Part of a small language model's weights: tied embeddings.
Each number is 128 + 32 x the weight over the matrix's rms, rounded and kept within 0 to 255. Layers, rows and columns count from 0.

# layer 7 MLP gate, 640x320, rms 0.0809, rows 215-231, columns 64-127
[[135  72 163  82 140  84 120 135 173 104 117 125  78 155 146 174 211 131 156 129 120 127 136 146 112  98 142 121 104 160 165 165  72  53  81 150 148  97 119  56 116 101  96 104 143 168 109 167  93 115 159 113 163 114 131 123 171 145 161  60 195 147 110 171]
 [115 135 144 179 126  95 126 126 130 151 177 200 111 172 115 157  71 140  91 120  93 153  73 112 173 109 144 193 106 154  88 144 111 108 126 170 108  93 105 138 149 112 163 111 147 112  57  77 178  97 122  77 110 147 121 123 107 134 163  95  77  87 136 195]
 [102  54 123 153  89 152  99  65 109  87  78 165 132 130  98 145 122 165 177 106 136  96  84 214 133 121 125 110 118 134 108 149  94  69 112 153 123 126 115  87 141 155 100  81 117 126 111 170  94 108 124 127  90 121 173 119 138 106 191  89 119  92  69  99]
 [108 139 149 132 113  87 119 142  76 145 152  87 134 147  91 232  96 159 131  84 135 153  84 146 139 124 149 123 144 110 110  88 160 107  68 120 102  81 114 190 143 124 170  73 109 108 152 119  89 125 137 143 141 118 103 145 136 119 161 168 121 159 131  56]
 [151 128 164 119  97 106 105 120 129 235 150 196 166  94 147 158 135 150  93 131 132 147 142 132 107 121 125 102 101 125  87 111 121 106 143 128 166 122 134  87 119 160 121 118 142  81 187 120 137 186  96 147 127 227 142 132  80 155 109  97 139 146 142 216]
 [130  98 161 106 149 115  78 112 168 131 136 114  89 106 140  58  62 107 152  81 122 159  95 113  99  88 169 142 128 117  95 136 159 200 158 135 158 128 112 110 147 116 131 144 156  49 140 105 133  93 122 170 116 189 111 129 131 141 130 138 148 123 118 136]
 [131 166 108 115  72 113 175  92 165 102 162 131 128  76 175  52 164 195 128 109 112 135 105 109 106 123 140 100 155 169 112 186 137  97 123 121 100 115 122 217 133 125 108 139 121  96  91 113  95 115 161  68 150  66 125  97  76 120 183 158 133  82 145 130]
 [ 97 132 116  86 159 137  77 147 100  94  82 164  87 133 151 144 107 109 155 124 113 156 132 156  86 174 103  93 137 132 110  85 160 146 153 122 138 161  55 149 143 141 139 112  68 139 152 143  99  77 179 153 141 129  86 148  96 132 150  61 150  88 101  90]
 [ 76  77  92 133 110 110 127 130 155 129  74 100 149  94 175 166 102 215 119 101 160 139 176 126 103 149 141 139  79 108 137 171 119 118 125 139 147  91 116 191  94 173  99 194 114 110 144 143  88 147 209 104 101 148 113 161  78 148 143 147 100 143 115  95]
 [162 141  91 106 136 180 127 168 133 138 154 103 162 139 112  85 119 158 158 127 149 132  85 108 207 144 143 154 124  66 132 198 156 197 151  97 131 138 128 137  77 135 116 161 132 161 109 147  74 139  85 155 146 127 189 134 156 189 135 157 142  82 134 153]
 [146  67 138 108 137 188 164 190 191 165 110 129  49 101 123 100 117  74  64  54 150 194 144 189  79 188 130 163 154 158 165 187 134 111 130 150 104 111 144 164 159  51 141 135 110 168 160  80  87  78 102 119 138 133 142 112  99 115  97  95 116 153 111 140]
 [125 113 153 116 103 195 115  91 194 100 119 159 119 144 152 136 118 180 165 122 202 188  84 113 100 149 134 123 152 147 110 117 149 146 123 126 104 110 143 124 138 173 101 100  69 121 139  64 152  74 100 190 189 146 137 142 119 135 155  94 144  51  28 104]
 [155 102 154 142 156 131 152  75 130  76 132 134 123 134 124 145 111 188 125 156  84 142 161  97 111 102 155 103 123 144  99 159 151 142 164 131 129 101 143 119 153 151 127 120 162 101 129 104 123  33 106  87  81 191 122 156 174 138 100 100  91  80 135 123]
 [ 82 137 178 141 141 209 174 158 122 149 141 124  95 117 122 135  71 122 122 115  88 122  92 152 134 134 181 105 198 149 212 208 181 136 167 125 174 141 102 113 117 145  99 139  86 128 115 204 132  83  54 143 124 188 125 165 135 104 125 140 156 114 126 142]
 [143  92 115 118 107 128 143 123 113 111  26 127 108  46 125 130 121 134 137 141 117 119 140  96  65 111 153  97 137 229 133 152 113 121 167  94  99  86 128 150 115  80 160 129 131 105 211 125 161  92 178  72 126 141 178 157 133 149  76 151 185 120 113 187]
 [146 148 154 115  45 171 164 100 148 123 112 153 137 146 108 124 144 105 138  97 161 119 115 107  80 114 130 197 115 114  80 122 136  88 208 119  72 120 120 177 137 102 162 102 129 163 180 126 120 129 131  95 168 189 126  70 123  91 112  71 108 202 123 139]
 [ 95 117 128 151 170 155 132  91 126 111 142  87  57 115  80  65 133 114 114 135 110 141 132 109 143 164 145 103 133 139 131 157 161 153 121 143 153 127 100 130 135  83 125 125  91 161  54 113 113 125 139 164 182 121 104 130 181 113  85  98 200  57 128  72]]
# layer 7 MLP up, 640x320, rms 0.0844, rows 215-230, columns 64-127
[[156 124 108 184 111 129 151 107 128 123 141 152 144 148 195 130 121 105  99 141 162 103  60  70 124 121 133 160 110 159 121  32 125 153 151 105 122 100 138 125  90  94 172 123  99 144  97 121 117 153 164 123  81 179 136  96 148 160 136  84 126 149  61 133]
 [ 91 150  61 132 149 123 133 129 145 137 176 130 137 134  94 149 177 119 125 161 142  69 111 157 104 106 122 154  91 141 137 114  91 108 151  96 166 101 118 125  88 104 101 119 129 118 144 151 101 177 168 121  98 111 135  97  87 153 160 188 109 171  80 142]
 [146 108 101 123 158 141 137 113 140  95 140 164  79 186 126 110 104 127  89 133 106 144 157 130 128 180  98 161 109 122 118 145 102 138 111 132 117 118 146 190  74 156 181 117 123 127 126 136  96 115 104 100 137 131 160 148 135 162 150 131 169 112 115 187]
 [140  54 196 159  90 105 121 120 172 154 151  66 145 146 149 163 115 105 114 133 169 180  91 112  83 151  58 134 104  94 109 155 140 155 103 168 137 123 133 103 116 112  99 143  81 160 103 140  65  96 144 150  70  63 175 130 138 113 139 132 142  92 134 167]
 [137 159 124 119 120 107 151 126  98 132 131 130 113  56 142 122 143 133 117 178 150  99 125 172 174 114 132 105 123 115 157  87 153 169 129  96 151 101 190 150  98 158 108  74 109 143 157 125 115 111 109 118  89 177 103  73  99  88 111 118 117 142 130 129]
 [133 176 111  41  83 144 143 160 161 228 148 106 118 183 133 132 105 164 144 147 127 162  98 159 126 140 122 168 147 149 125 129  80 103 196 107 115 172  99  76 135 121  98 114 142 148 159 143 128 132  97 196 160 145  70 133  88 170 148 142 125 150 132 152]
 [135 136 116  55 182 134  78  76  91 125  87 130  98 137 138 152 135 109  98  83  90  51 132  89  75 141 145 107 118 141  36 107 126  55 117 112 145  64 147 153 133 130 167 135  93 111 111 153 133 193  94 131  93 140 149  87 156 105 134 133 125 126 113  97]
 [132 179 185 131 108 119 166 111 117 145 101  85  95  54 114 161 135 145  67 141 112  91 152 131 131 107  81 104 168 100 142 143 100 145 130 168  96 124 177 125 141 129 106 156 182  79 131 156 191 124 139  70 116  77 146 139 131 120 121 101 103 145 131 159]
 [124 101 108 133  76 102 153 112 113 104  78 115 117 123 164 175  93 125 141  96 114 115 136  67 108 145 106 137  99 101 112 146  91  51 155  94 208 138 151  96 105 132 149  90 208 100  85 109  24 167  96 126 111 156  93 191 144 123 150 118  82 143  99 114]
 [139  56 125  76 157  79 185 138 110 127 127 145 102 191 156 122 110 157 118 136 120 178  94 102 161 123 125 177  68 125 147 124 129 103 106 127 122 131 131 151 119 133 158 104 114 148  92  99 101 123 163 101 103 147 138 140 151 128 124 129 135 109 124  94]
 [102 145 139 113 117 128 107 123  52 136 117 183 197 154 108 125 164 144 167 206 148 131  97  79 147  80 153 185 100  91 149 124 109 169  88  98  92 105  95 125 113 180 170 119 137 162 122  99  98 104 116 168 127 138 119 122 150 192  93 175 102 144 156  92]
 [135 129 116 170 106 193 205 137 150 118  69 131 133 121 146  99 116 131 100 121 136 104  60 151 173  57 193 132 171 139 176  80  82 170 135  98 124 164 135  83 105 143 148 153  98 132  83 103  52 132 116  95 105  71  99  87  73 125 122 182 132 162  99  66]
 [200 134 158 148  94 122  86 128 135 171 139 186 180 146 106 123 173 150 104 162  78 134  95 179 132 136 162 116 113 121 123  88 139  70 186 186 202 177 156  86 135 118 145  82 124 188 126 108 129 122 113 146  68  83 103 131  99  98 126 157 163 108 106 116]
 [166 106 152 114 128 113  71 124 138 131 115 163 138 175 165 100 102  96 126 157  64 123 144 147 126 135 100 115 158 122 128 118 129 104 120  92  92 160 127 154 147 169 165 114 136 161 126 151  98 109 148 136  86 117 198 126 128 135  95 177  84 117  48 116]
 [148 124 174 120 160 109 103 156 129 111  73  71  74 124  87 150  48 118 146 102 115  93  86  96 146 129  96 106  72 109 118 100 141  52 121 143 141 129 128 118 134 151 188 156 100  92 171 134 148 164 136  87 114 141 114 120 145 185  96 123  82 116  86 130]
 [ 95  76 175  86  99  99 119 118  92 133 151 152 155 121 126 115 164  74 117  74  95 127 112 128 123 101 111 123 107 162 172  75 141 134 173  85 102 145 114 140 103  76 175 147 159 165 142  87 130 122 158 125 134 131  92 136 140 115 167 145 115 138 142 117]]
# layer 7 MLP down (transposed), 640x320, rms 0.0687, rows 215-230, columns 64-127
[[142 115 197 205 137  87 115 127 193 147 146 166  63 160  67  94 104 155 131  89 119 146 100 144 169 152 134 141 195 124 140 166 124 138 165 161  93 125 132 144 137 110 200 142  75 141 130  92 140 102 173 152 155 116 154 129 134 183 166 132 155 137 135 141]
 [114 172 150 191 159  73 167 127 148 112 180 148 107 109 129 128  59 119  87 159 150 118 113  48 118 126 121 139 159 178 175 123 141 130  79 216 120  92 156  90 215 128 121  85 158 160 133  87 151 159 140 109 102  77 101 101  93 120 111  77 118 131  40 109]
 [100 114 166 116 123  81 140  64 112 126 119 134 149 102 109 114  89 177 162 122 142 102  95 168 109 123 150  60 133 137 162  81 124 116 183 139 118 136  98 135 180  79 165 133 154 157 158 100 185 119 148 130 170  98 182 147  86 121 118  75 111  64 103  52]
 [152  58 105 145 105 171  89 156 156 163 172 127  82 109 173 117 106 179 206 130 157  90 123  76  78  85 125 131  92 134 139 109 140  72 111 167  95 137  86 112 145 133 104 134 135 156 147 135 144 114  82 127 109  96 112 165 145 156 128 128 106 141 162 198]
 [115 105 128 128 102  66 102 101 133 111  91 104  84 151 161 126 125  92  50 173 103 185 142 113 160 111  67  89  75 108 151 156 160 124 135 148 145  70 141  87  63 111  97 101 166  74 154 146 165 141 113  84 168 112  82 192 177 134  64  62 216  90 131 133]
 [138 126  97 136 175 119 120 151 131 128 110  87 146 172 134 134  88  36 176 134  85 111  73 102  80  83 106 142 128 101 115 144 159 177 100 156 172 134 129 139 211  95 137 171 149  74 160 131 119 101 134  86 101 125 135 161 115 136  86 131 113 144  86 130]
 [ 84 123 114 132 123  95 128 151 202 127 116  68 205 148 160 118 175 112 142 131 118 119 114 128 106 204 155  96  57 148 120 139 200  84  97 159 107 106  80 112 151  97 124 100 127 134 115  60 172 111 149 135 104 136  91 137  88 171 117 153 121 158 150 124]
 [102 124 153 124 104 133 159 101 104 143  92 168 117 171 164  95  81 138 165 146  91  40 172  88 144  49 160 118 176 105 100 184 133  71  89 153 107 113 157 156 106 121  94 151 138  92 163 154 168 147 106 114  80 109 123 134 115 162 131 113 147 107 159 101]
 [150 133 145 127 131 130 140 163  80 121  70 105 145 119 154 102 130 109 159  68 167 173 116 158 123  98 107 172 176  97 168 120 183 141 125 112 114  92 159 103 117 147 150  87 114 101 130  85  97 153 118  99 133 116 144 142  88 125 195 123 145 186 134  89]
 [147 163  71 164 142 125 105 118 118  94 156  70 143 134 109 121 145  76 105 130 158 115 168 123 132 121 154 119 176 157 134 156 145 167 128 152  80 136 191 107 178 106 157 139 148  35 106 135 133 162 108  93  76  93 111  72 138 126 121 117 143 182 133 126]
 [100 127 105 162 136 101  77 141 135  85 128 149 137 180 114 161  77 145 166 133 148  76 122 158 116 128  56  88 118 134 190 146 139 158  92 154 132 110  97  92 150  85 157  47 140 140 126 120  91 136  99 161 111 125 105 100 100  70 108 144 151 165 119  90]
 [141 122 134 117 103 132  94  75  91 102 138 136 119 134 107 114 136 139 203  82  60 103 136 117 107 161 167 144 104 142 151 141  92 119 155 150 131  87 158 128 157 122 159 110 137 157 129 112 140  61  82  92 128 100 120 153 160 105 122  68 160 106 156 112]
 [159 122 121 122 187 133 120 127 115 141 169 130 121 163  86 165 151 127 164  89 126 153 124 151 161 138  76 180 120 142 117 103 173  80 138 134  98 181  80 151  93 100 158 120 163 118 153 169 165 130  50 125 146  82  98 195 146  87 138 115 183 153 152 103]
 [122 148 116  53  56 109  81 146 157 154 149 111 137 159 109 122 191 134 198  79 110  98 151  89 107 162 107 133 140  78 158  70  93 111 117 117  94 138 127  51 132 154 132  69 151 105 155 189  96  86 154 163 159 135 167 144  58 115 162 132  93 208 119 107]
 [116 118 106 188 137 135 112 218 174 160  79 109 118 122 132 131  83  64 131  82 114 167 114 105 164 164 135 116  72  99  94 158 159  95 112 125 132 132  90  96  76  87 135  62 103 120 126 107  71 136 139  85 149 175 135 130 131 156 118  94 107  69  80 127]
 [130 148 106 133 103 116 166 143 137 119 142 135 122 156 101 140 112 122 147 143 130 132 127 193 140  96 105 155 154 111  69 144 106 169 159 154  93 178 118 121 147 105  88  84 162 103 112 163  98 112 126 134 123 152 171 123 113 201  61 146  93 160 144 162]]